Each number is 200 + 30 x the weight over the matrix's rms, rounded and kept within 0 to 999. Layers, rows and columns count from 0.

# layer 4 attention query, 640x640, rms 0.111, rows 470-479, columns 160-319
224,222,190,190,185,171,192,196,221,227,182,214,206,179,178,154,196,242,209,167,175,183,171,245,183,159,205,255,192,237,198,212,162,213,232,183,198,198,186,243,168,194,189,220,192,203,167,237,219,156,238,154,237,180,230,230,222,216,191,229,209,210,171,197,204,196,157,253,246,182,180,156,199,238,192,212,253,151,192,192,207,211,215,176,186,206,155,240,221,168,212,218,254,179,175,186,209,186,203,235,196,207,155,164,165,187,200,215,208,166,202,192,195,182,226,213,178,208,155,213,224,208,218,185,190,213,181,195,192,206,206,186,186,169,242,187,164,226,216,204,234,162,219,205,222,230,151,239,163,200,238,174,210,217,155,155,196,200,182,216
218,217,253,175,250,261,190,222,153,208,223,217,211,225,218,182,199,211,192,181,238,238,172,178,154,202,223,193,198,202,224,192,147,198,222,225,170,168,171,171,198,212,199,214,202,174,181,206,178,225,202,193,174,189,230,183,207,195,228,216,233,145,208,169,210,145,201,203,210,226,167,234,144,129,192,240,185,227,219,176,168,194,152,180,208,188,194,171,217,190,183,192,171,182,199,214,244,168,167,160,169,163,212,251,166,163,179,168,159,216,194,140,230,208,261,204,238,199,192,174,233,206,181,200,218,192,210,185,177,156,238,189,193,189,224,197,212,172,270,198,195,191,168,168,228,196,174,237,234,270,208,185,213,208,183,204,273,251,213,179
170,226,213,209,257,156,225,219,207,168,182,227,219,113,209,206,208,128,213,264,244,168,156,234,189,209,164,218,201,161,200,220,232,211,185,157,215,221,213,192,261,247,238,191,219,213,232,211,233,163,191,202,202,150,174,161,157,167,212,197,183,169,228,211,206,200,217,198,114,133,172,177,159,202,160,226,242,165,151,204,199,205,248,191,199,176,247,201,179,219,240,187,217,177,175,200,176,221,222,194,216,212,192,183,198,200,166,251,246,207,180,191,180,275,205,186,197,204,193,186,218,185,178,226,227,219,170,220,150,214,174,203,188,218,131,223,251,183,210,232,161,220,229,172,216,189,212,182,173,239,238,235,188,187,174,177,198,201,207,198
192,196,223,223,226,136,207,184,223,227,247,183,241,237,207,231,247,223,202,191,188,198,180,211,161,213,217,212,200,225,225,198,192,177,199,200,256,239,237,210,166,179,133,208,215,209,176,164,208,141,199,193,173,126,182,226,189,244,187,184,222,172,172,162,224,165,235,224,148,181,173,195,223,189,170,224,229,177,160,209,158,192,235,192,254,219,201,210,144,248,148,226,199,183,213,229,262,189,194,179,205,217,166,198,201,217,240,168,184,260,178,183,251,204,209,216,213,196,221,236,184,235,189,222,137,214,223,228,243,184,218,212,196,180,181,170,164,233,201,153,170,209,211,194,196,215,175,192,189,200,171,263,202,161,145,209,197,221,171,188
185,205,187,200,175,250,201,178,216,228,201,194,193,240,151,153,134,194,183,233,209,167,204,247,138,221,117,199,170,228,189,171,182,159,207,215,194,155,192,200,250,214,224,195,168,229,219,218,156,170,204,153,153,189,223,193,188,222,209,167,183,229,210,186,223,202,218,251,197,249,232,186,188,236,199,221,191,176,219,199,230,222,199,182,212,197,234,241,155,226,197,224,144,254,256,154,188,179,216,221,134,167,207,210,203,221,196,150,179,217,192,212,197,207,176,215,216,187,193,151,190,251,155,160,284,158,162,212,204,214,183,196,212,201,204,211,153,129,217,234,233,191,169,229,213,193,174,198,176,227,220,188,176,200,235,183,215,219,253,159
223,153,230,211,205,188,196,179,184,199,231,213,199,188,214,203,165,135,132,82,212,186,160,199,200,262,185,208,234,234,252,168,172,207,213,242,200,243,200,202,226,191,189,188,192,207,237,154,204,198,217,174,196,160,176,252,264,177,234,206,182,230,219,198,189,154,209,231,211,265,180,212,186,214,181,272,212,218,184,162,151,198,225,264,212,237,173,223,193,163,248,158,219,193,169,198,146,184,205,234,194,201,197,142,218,178,146,203,131,187,204,226,188,168,195,220,182,179,242,156,161,176,236,260,224,210,157,243,151,189,211,181,186,262,170,156,169,249,183,160,206,193,232,228,201,174,264,228,190,205,200,155,252,190,213,145,197,225,265,165
175,193,243,190,218,165,197,229,270,162,176,210,220,208,182,286,202,203,206,198,158,235,210,194,159,188,164,187,255,203,211,216,197,157,211,292,253,220,156,214,213,260,210,210,194,196,158,203,216,192,165,164,283,208,197,215,239,197,223,177,218,241,186,162,172,209,174,180,192,204,148,205,162,209,166,211,170,255,226,205,186,226,164,178,214,170,188,196,272,208,194,210,198,204,216,221,180,169,206,159,233,200,218,175,195,165,179,207,242,187,203,207,264,134,199,207,210,191,216,184,202,198,226,165,113,170,233,207,252,189,174,185,177,157,170,232,179,212,232,215,206,205,225,201,181,194,176,219,198,227,160,170,216,189,221,206,259,185,205,201
230,230,248,212,223,165,202,234,217,212,202,242,132,241,216,213,176,196,214,165,196,191,187,208,261,146,179,213,188,223,221,215,228,123,209,254,186,214,211,257,211,223,182,254,165,169,192,232,205,242,239,182,221,170,197,160,237,172,209,224,191,216,218,176,196,231,195,180,181,198,195,193,153,185,223,197,238,195,254,226,209,198,216,210,167,222,199,195,183,160,171,204,214,210,182,233,173,247,198,194,215,269,190,146,182,263,188,205,213,204,207,193,134,197,192,219,215,189,187,211,187,251,188,238,209,216,213,223,179,174,204,246,169,175,177,195,166,243,165,166,209,201,177,187,192,214,213,237,211,189,200,162,205,164,223,198,186,170,235,209
216,143,221,189,185,172,155,233,173,199,214,171,214,147,152,173,156,197,189,214,221,204,188,266,213,207,208,208,168,242,231,218,181,205,212,226,207,149,246,205,145,190,238,227,228,201,150,140,204,187,156,178,175,166,207,191,164,148,239,282,260,174,171,182,227,197,179,219,232,199,193,213,207,215,189,192,200,216,164,208,192,189,194,188,161,197,213,200,174,203,164,204,261,228,258,223,216,203,161,199,217,194,210,181,127,201,246,145,217,147,207,232,221,174,190,172,270,190,184,247,275,223,211,190,204,162,198,232,201,204,220,193,169,272,220,226,265,227,158,162,228,250,209,167,276,153,193,103,230,178,153,205,211,211,188,220,189,249,195,243
279,181,169,247,172,195,186,162,262,168,268,211,220,192,240,253,216,262,197,188,246,246,173,199,209,151,238,172,202,238,219,224,220,207,154,230,214,212,180,234,232,268,254,185,192,195,136,212,169,181,221,205,188,231,133,195,238,206,239,219,191,253,226,155,149,262,250,192,230,225,208,165,217,195,126,207,238,176,196,171,244,235,181,174,166,199,163,134,223,262,169,170,234,211,232,258,189,174,211,174,170,185,181,160,194,248,173,258,212,155,181,225,261,170,170,219,214,213,192,171,227,226,284,179,187,189,250,194,164,150,197,223,209,253,195,202,192,182,120,211,214,193,163,206,217,198,226,179,247,185,113,236,223,228,158,199,139,258,172,199
# layer 4 attention key, 640x640, rms 0.112, rows 470-479, columns 160-319
186,202,173,174,178,216,225,182,162,219,235,214,207,198,174,222,235,167,161,279,170,182,240,201,188,211,181,195,197,182,264,210,208,216,222,167,193,230,154,213,231,223,219,224,183,207,204,182,221,227,179,228,166,208,207,181,183,242,176,206,211,216,163,187,194,199,267,117,153,205,187,277,189,215,182,198,218,210,243,221,216,187,180,139,182,190,228,208,200,147,240,203,254,188,190,245,219,191,252,184,186,111,199,202,179,192,235,213,200,168,200,207,192,254,164,193,183,181,221,148,154,165,203,191,178,168,182,234,217,177,257,254,181,171,205,189,234,236,239,209,192,185,154,244,176,203,209,166,240,183,207,198,215,159,192,225,222,219,157,186
231,185,172,180,155,201,191,138,216,215,227,209,204,130,163,170,170,183,210,192,222,169,165,152,162,197,182,196,207,226,180,206,209,237,191,225,222,233,158,179,186,238,169,229,154,199,165,266,142,180,207,198,211,216,229,269,215,148,233,205,206,227,188,196,122,282,233,220,195,199,188,208,233,217,232,242,200,155,223,222,218,193,175,217,196,189,200,206,200,184,225,169,254,207,199,140,203,235,219,216,223,230,171,201,250,220,200,246,145,226,177,140,164,232,252,203,260,264,201,175,216,182,192,228,170,200,142,200,207,214,203,176,189,183,193,217,188,224,208,220,210,192,219,245,187,147,171,180,183,125,226,191,189,212,179,165,196,196,197,253
172,176,184,179,186,203,184,196,152,229,189,189,221,180,262,210,131,189,201,211,150,204,192,167,170,173,173,255,192,208,186,259,136,219,191,232,213,188,169,209,201,207,202,228,198,237,194,193,196,222,249,212,156,186,201,193,210,250,183,169,203,133,201,219,211,219,178,212,133,174,206,162,165,139,182,215,171,232,220,232,163,162,147,156,233,173,233,249,219,237,245,170,193,187,160,179,216,213,187,205,195,205,262,236,153,229,191,195,157,188,206,188,222,206,177,215,211,213,198,232,216,211,184,186,169,147,192,240,222,192,206,194,182,167,234,186,180,162,189,235,202,170,207,199,172,184,191,196,241,227,215,193,232,291,186,138,191,232,203,218
157,183,204,238,207,185,204,220,196,203,196,220,173,193,190,192,168,223,230,219,230,242,214,239,126,242,169,174,249,172,184,194,188,202,201,205,282,220,192,197,232,184,156,239,206,207,188,176,204,225,166,204,182,183,227,210,170,220,203,151,211,189,227,213,196,209,189,233,187,171,216,213,227,199,202,157,189,183,208,242,198,182,221,160,230,172,244,183,263,202,237,161,146,205,195,248,194,164,208,251,206,230,215,182,187,211,227,195,173,237,194,197,210,159,206,171,224,193,255,224,172,214,175,225,181,153,216,251,238,263,236,232,235,157,207,236,211,184,281,205,222,158,170,218,252,184,179,180,214,186,177,231,191,252,216,181,167,175,168,228
160,257,246,180,175,228,99,223,186,213,223,158,283,234,231,159,191,199,255,191,206,221,231,232,200,163,244,205,208,199,194,205,217,228,192,194,192,236,198,196,211,184,220,248,200,237,152,149,248,212,201,182,189,129,122,170,188,204,197,178,134,190,210,167,276,194,219,159,193,174,173,211,207,202,159,188,217,198,126,140,156,192,281,214,222,222,132,219,237,185,222,204,204,192,161,211,229,227,202,179,245,194,164,200,218,219,257,228,263,175,208,161,156,193,155,187,234,197,204,167,155,197,162,184,167,201,186,172,172,227,205,191,213,199,190,180,220,198,151,178,206,210,189,206,217,257,179,278,212,181,210,184,214,199,266,278,139,171,209,194
191,214,189,242,151,204,241,241,202,214,216,205,222,167,209,168,258,207,228,177,231,174,215,230,193,154,132,195,195,163,217,240,205,213,204,200,176,180,184,247,185,219,223,171,234,185,212,193,211,151,212,205,188,181,229,170,212,191,154,189,195,240,150,205,222,194,174,190,213,215,183,167,185,214,195,200,176,242,211,201,218,184,186,215,224,151,214,178,217,195,202,198,224,211,215,192,257,281,152,185,208,188,199,238,215,173,201,184,219,207,213,249,175,259,197,206,234,218,176,179,198,213,139,184,142,159,218,180,179,192,218,188,229,222,168,209,191,217,183,231,203,172,219,176,201,184,211,187,162,220,182,211,223,185,192,170,177,212,154,225
209,203,156,200,251,173,191,225,183,202,273,234,268,146,233,161,185,199,249,226,230,230,153,206,186,201,230,214,243,221,160,214,191,165,239,208,188,180,226,192,261,232,125,143,212,180,235,222,175,188,243,221,167,208,196,204,154,223,271,217,184,177,207,188,198,216,203,190,151,210,207,224,216,251,226,219,212,202,186,220,155,245,176,228,185,181,241,208,174,213,181,214,241,186,186,184,251,244,158,177,246,198,190,214,200,176,275,227,166,199,156,228,232,156,211,203,205,227,183,245,180,222,208,208,212,178,185,192,199,215,209,226,178,196,271,192,190,163,207,185,178,259,228,159,203,235,177,195,205,188,189,177,200,227,174,205,204,241,214,170
216,242,211,152,181,206,201,221,202,215,223,169,196,235,212,215,189,189,190,237,193,271,167,205,166,177,207,226,178,191,215,205,208,178,207,236,191,199,217,121,212,179,183,235,160,208,207,176,179,212,239,167,203,146,238,220,189,193,183,183,187,216,198,207,218,221,216,246,193,191,176,172,247,202,208,210,155,213,162,209,200,209,188,181,198,173,184,240,219,183,217,189,199,200,212,181,167,197,171,192,197,247,250,173,154,227,236,179,223,177,226,198,171,243,189,215,210,159,212,157,174,168,236,153,179,199,233,167,195,188,164,179,183,212,221,205,214,176,216,242,194,227,168,187,195,183,193,213,205,204,184,229,121,179,193,210,205,271,214,162
197,232,171,208,225,240,163,169,226,182,221,179,176,224,155,197,209,251,169,231,239,190,172,220,204,219,187,115,231,171,203,239,188,156,178,228,149,217,231,191,236,201,191,201,200,197,245,257,174,219,175,187,204,241,179,193,241,197,192,246,214,222,191,236,211,198,261,176,150,211,159,215,202,244,231,229,188,217,159,218,194,206,225,115,168,242,171,166,233,197,222,190,176,196,155,203,249,222,188,204,239,184,220,212,127,170,204,174,159,157,198,132,124,173,198,203,172,228,201,192,207,193,138,192,192,173,216,217,169,184,242,203,160,200,171,220,127,191,275,174,199,175,233,237,183,155,182,241,176,235,220,175,208,182,216,233,240,181,254,192
210,197,214,186,211,189,212,230,157,225,158,213,166,184,232,213,206,216,139,176,167,188,197,233,145,211,232,226,252,170,205,205,205,253,217,155,138,143,165,155,164,215,197,170,192,199,202,246,220,210,211,226,251,200,174,204,184,206,157,157,177,167,177,175,190,205,164,200,143,166,178,225,243,247,137,196,199,198,189,174,110,186,196,222,241,175,216,253,187,202,178,192,172,195,168,167,152,166,190,229,206,156,201,196,184,246,164,214,175,158,239,210,149,240,138,230,232,176,147,157,171,196,176,203,194,194,212,180,183,226,220,239,181,152,223,189,255,135,184,186,228,164,118,219,199,221,201,195,221,190,281,226,224,216,245,204,233,215,185,260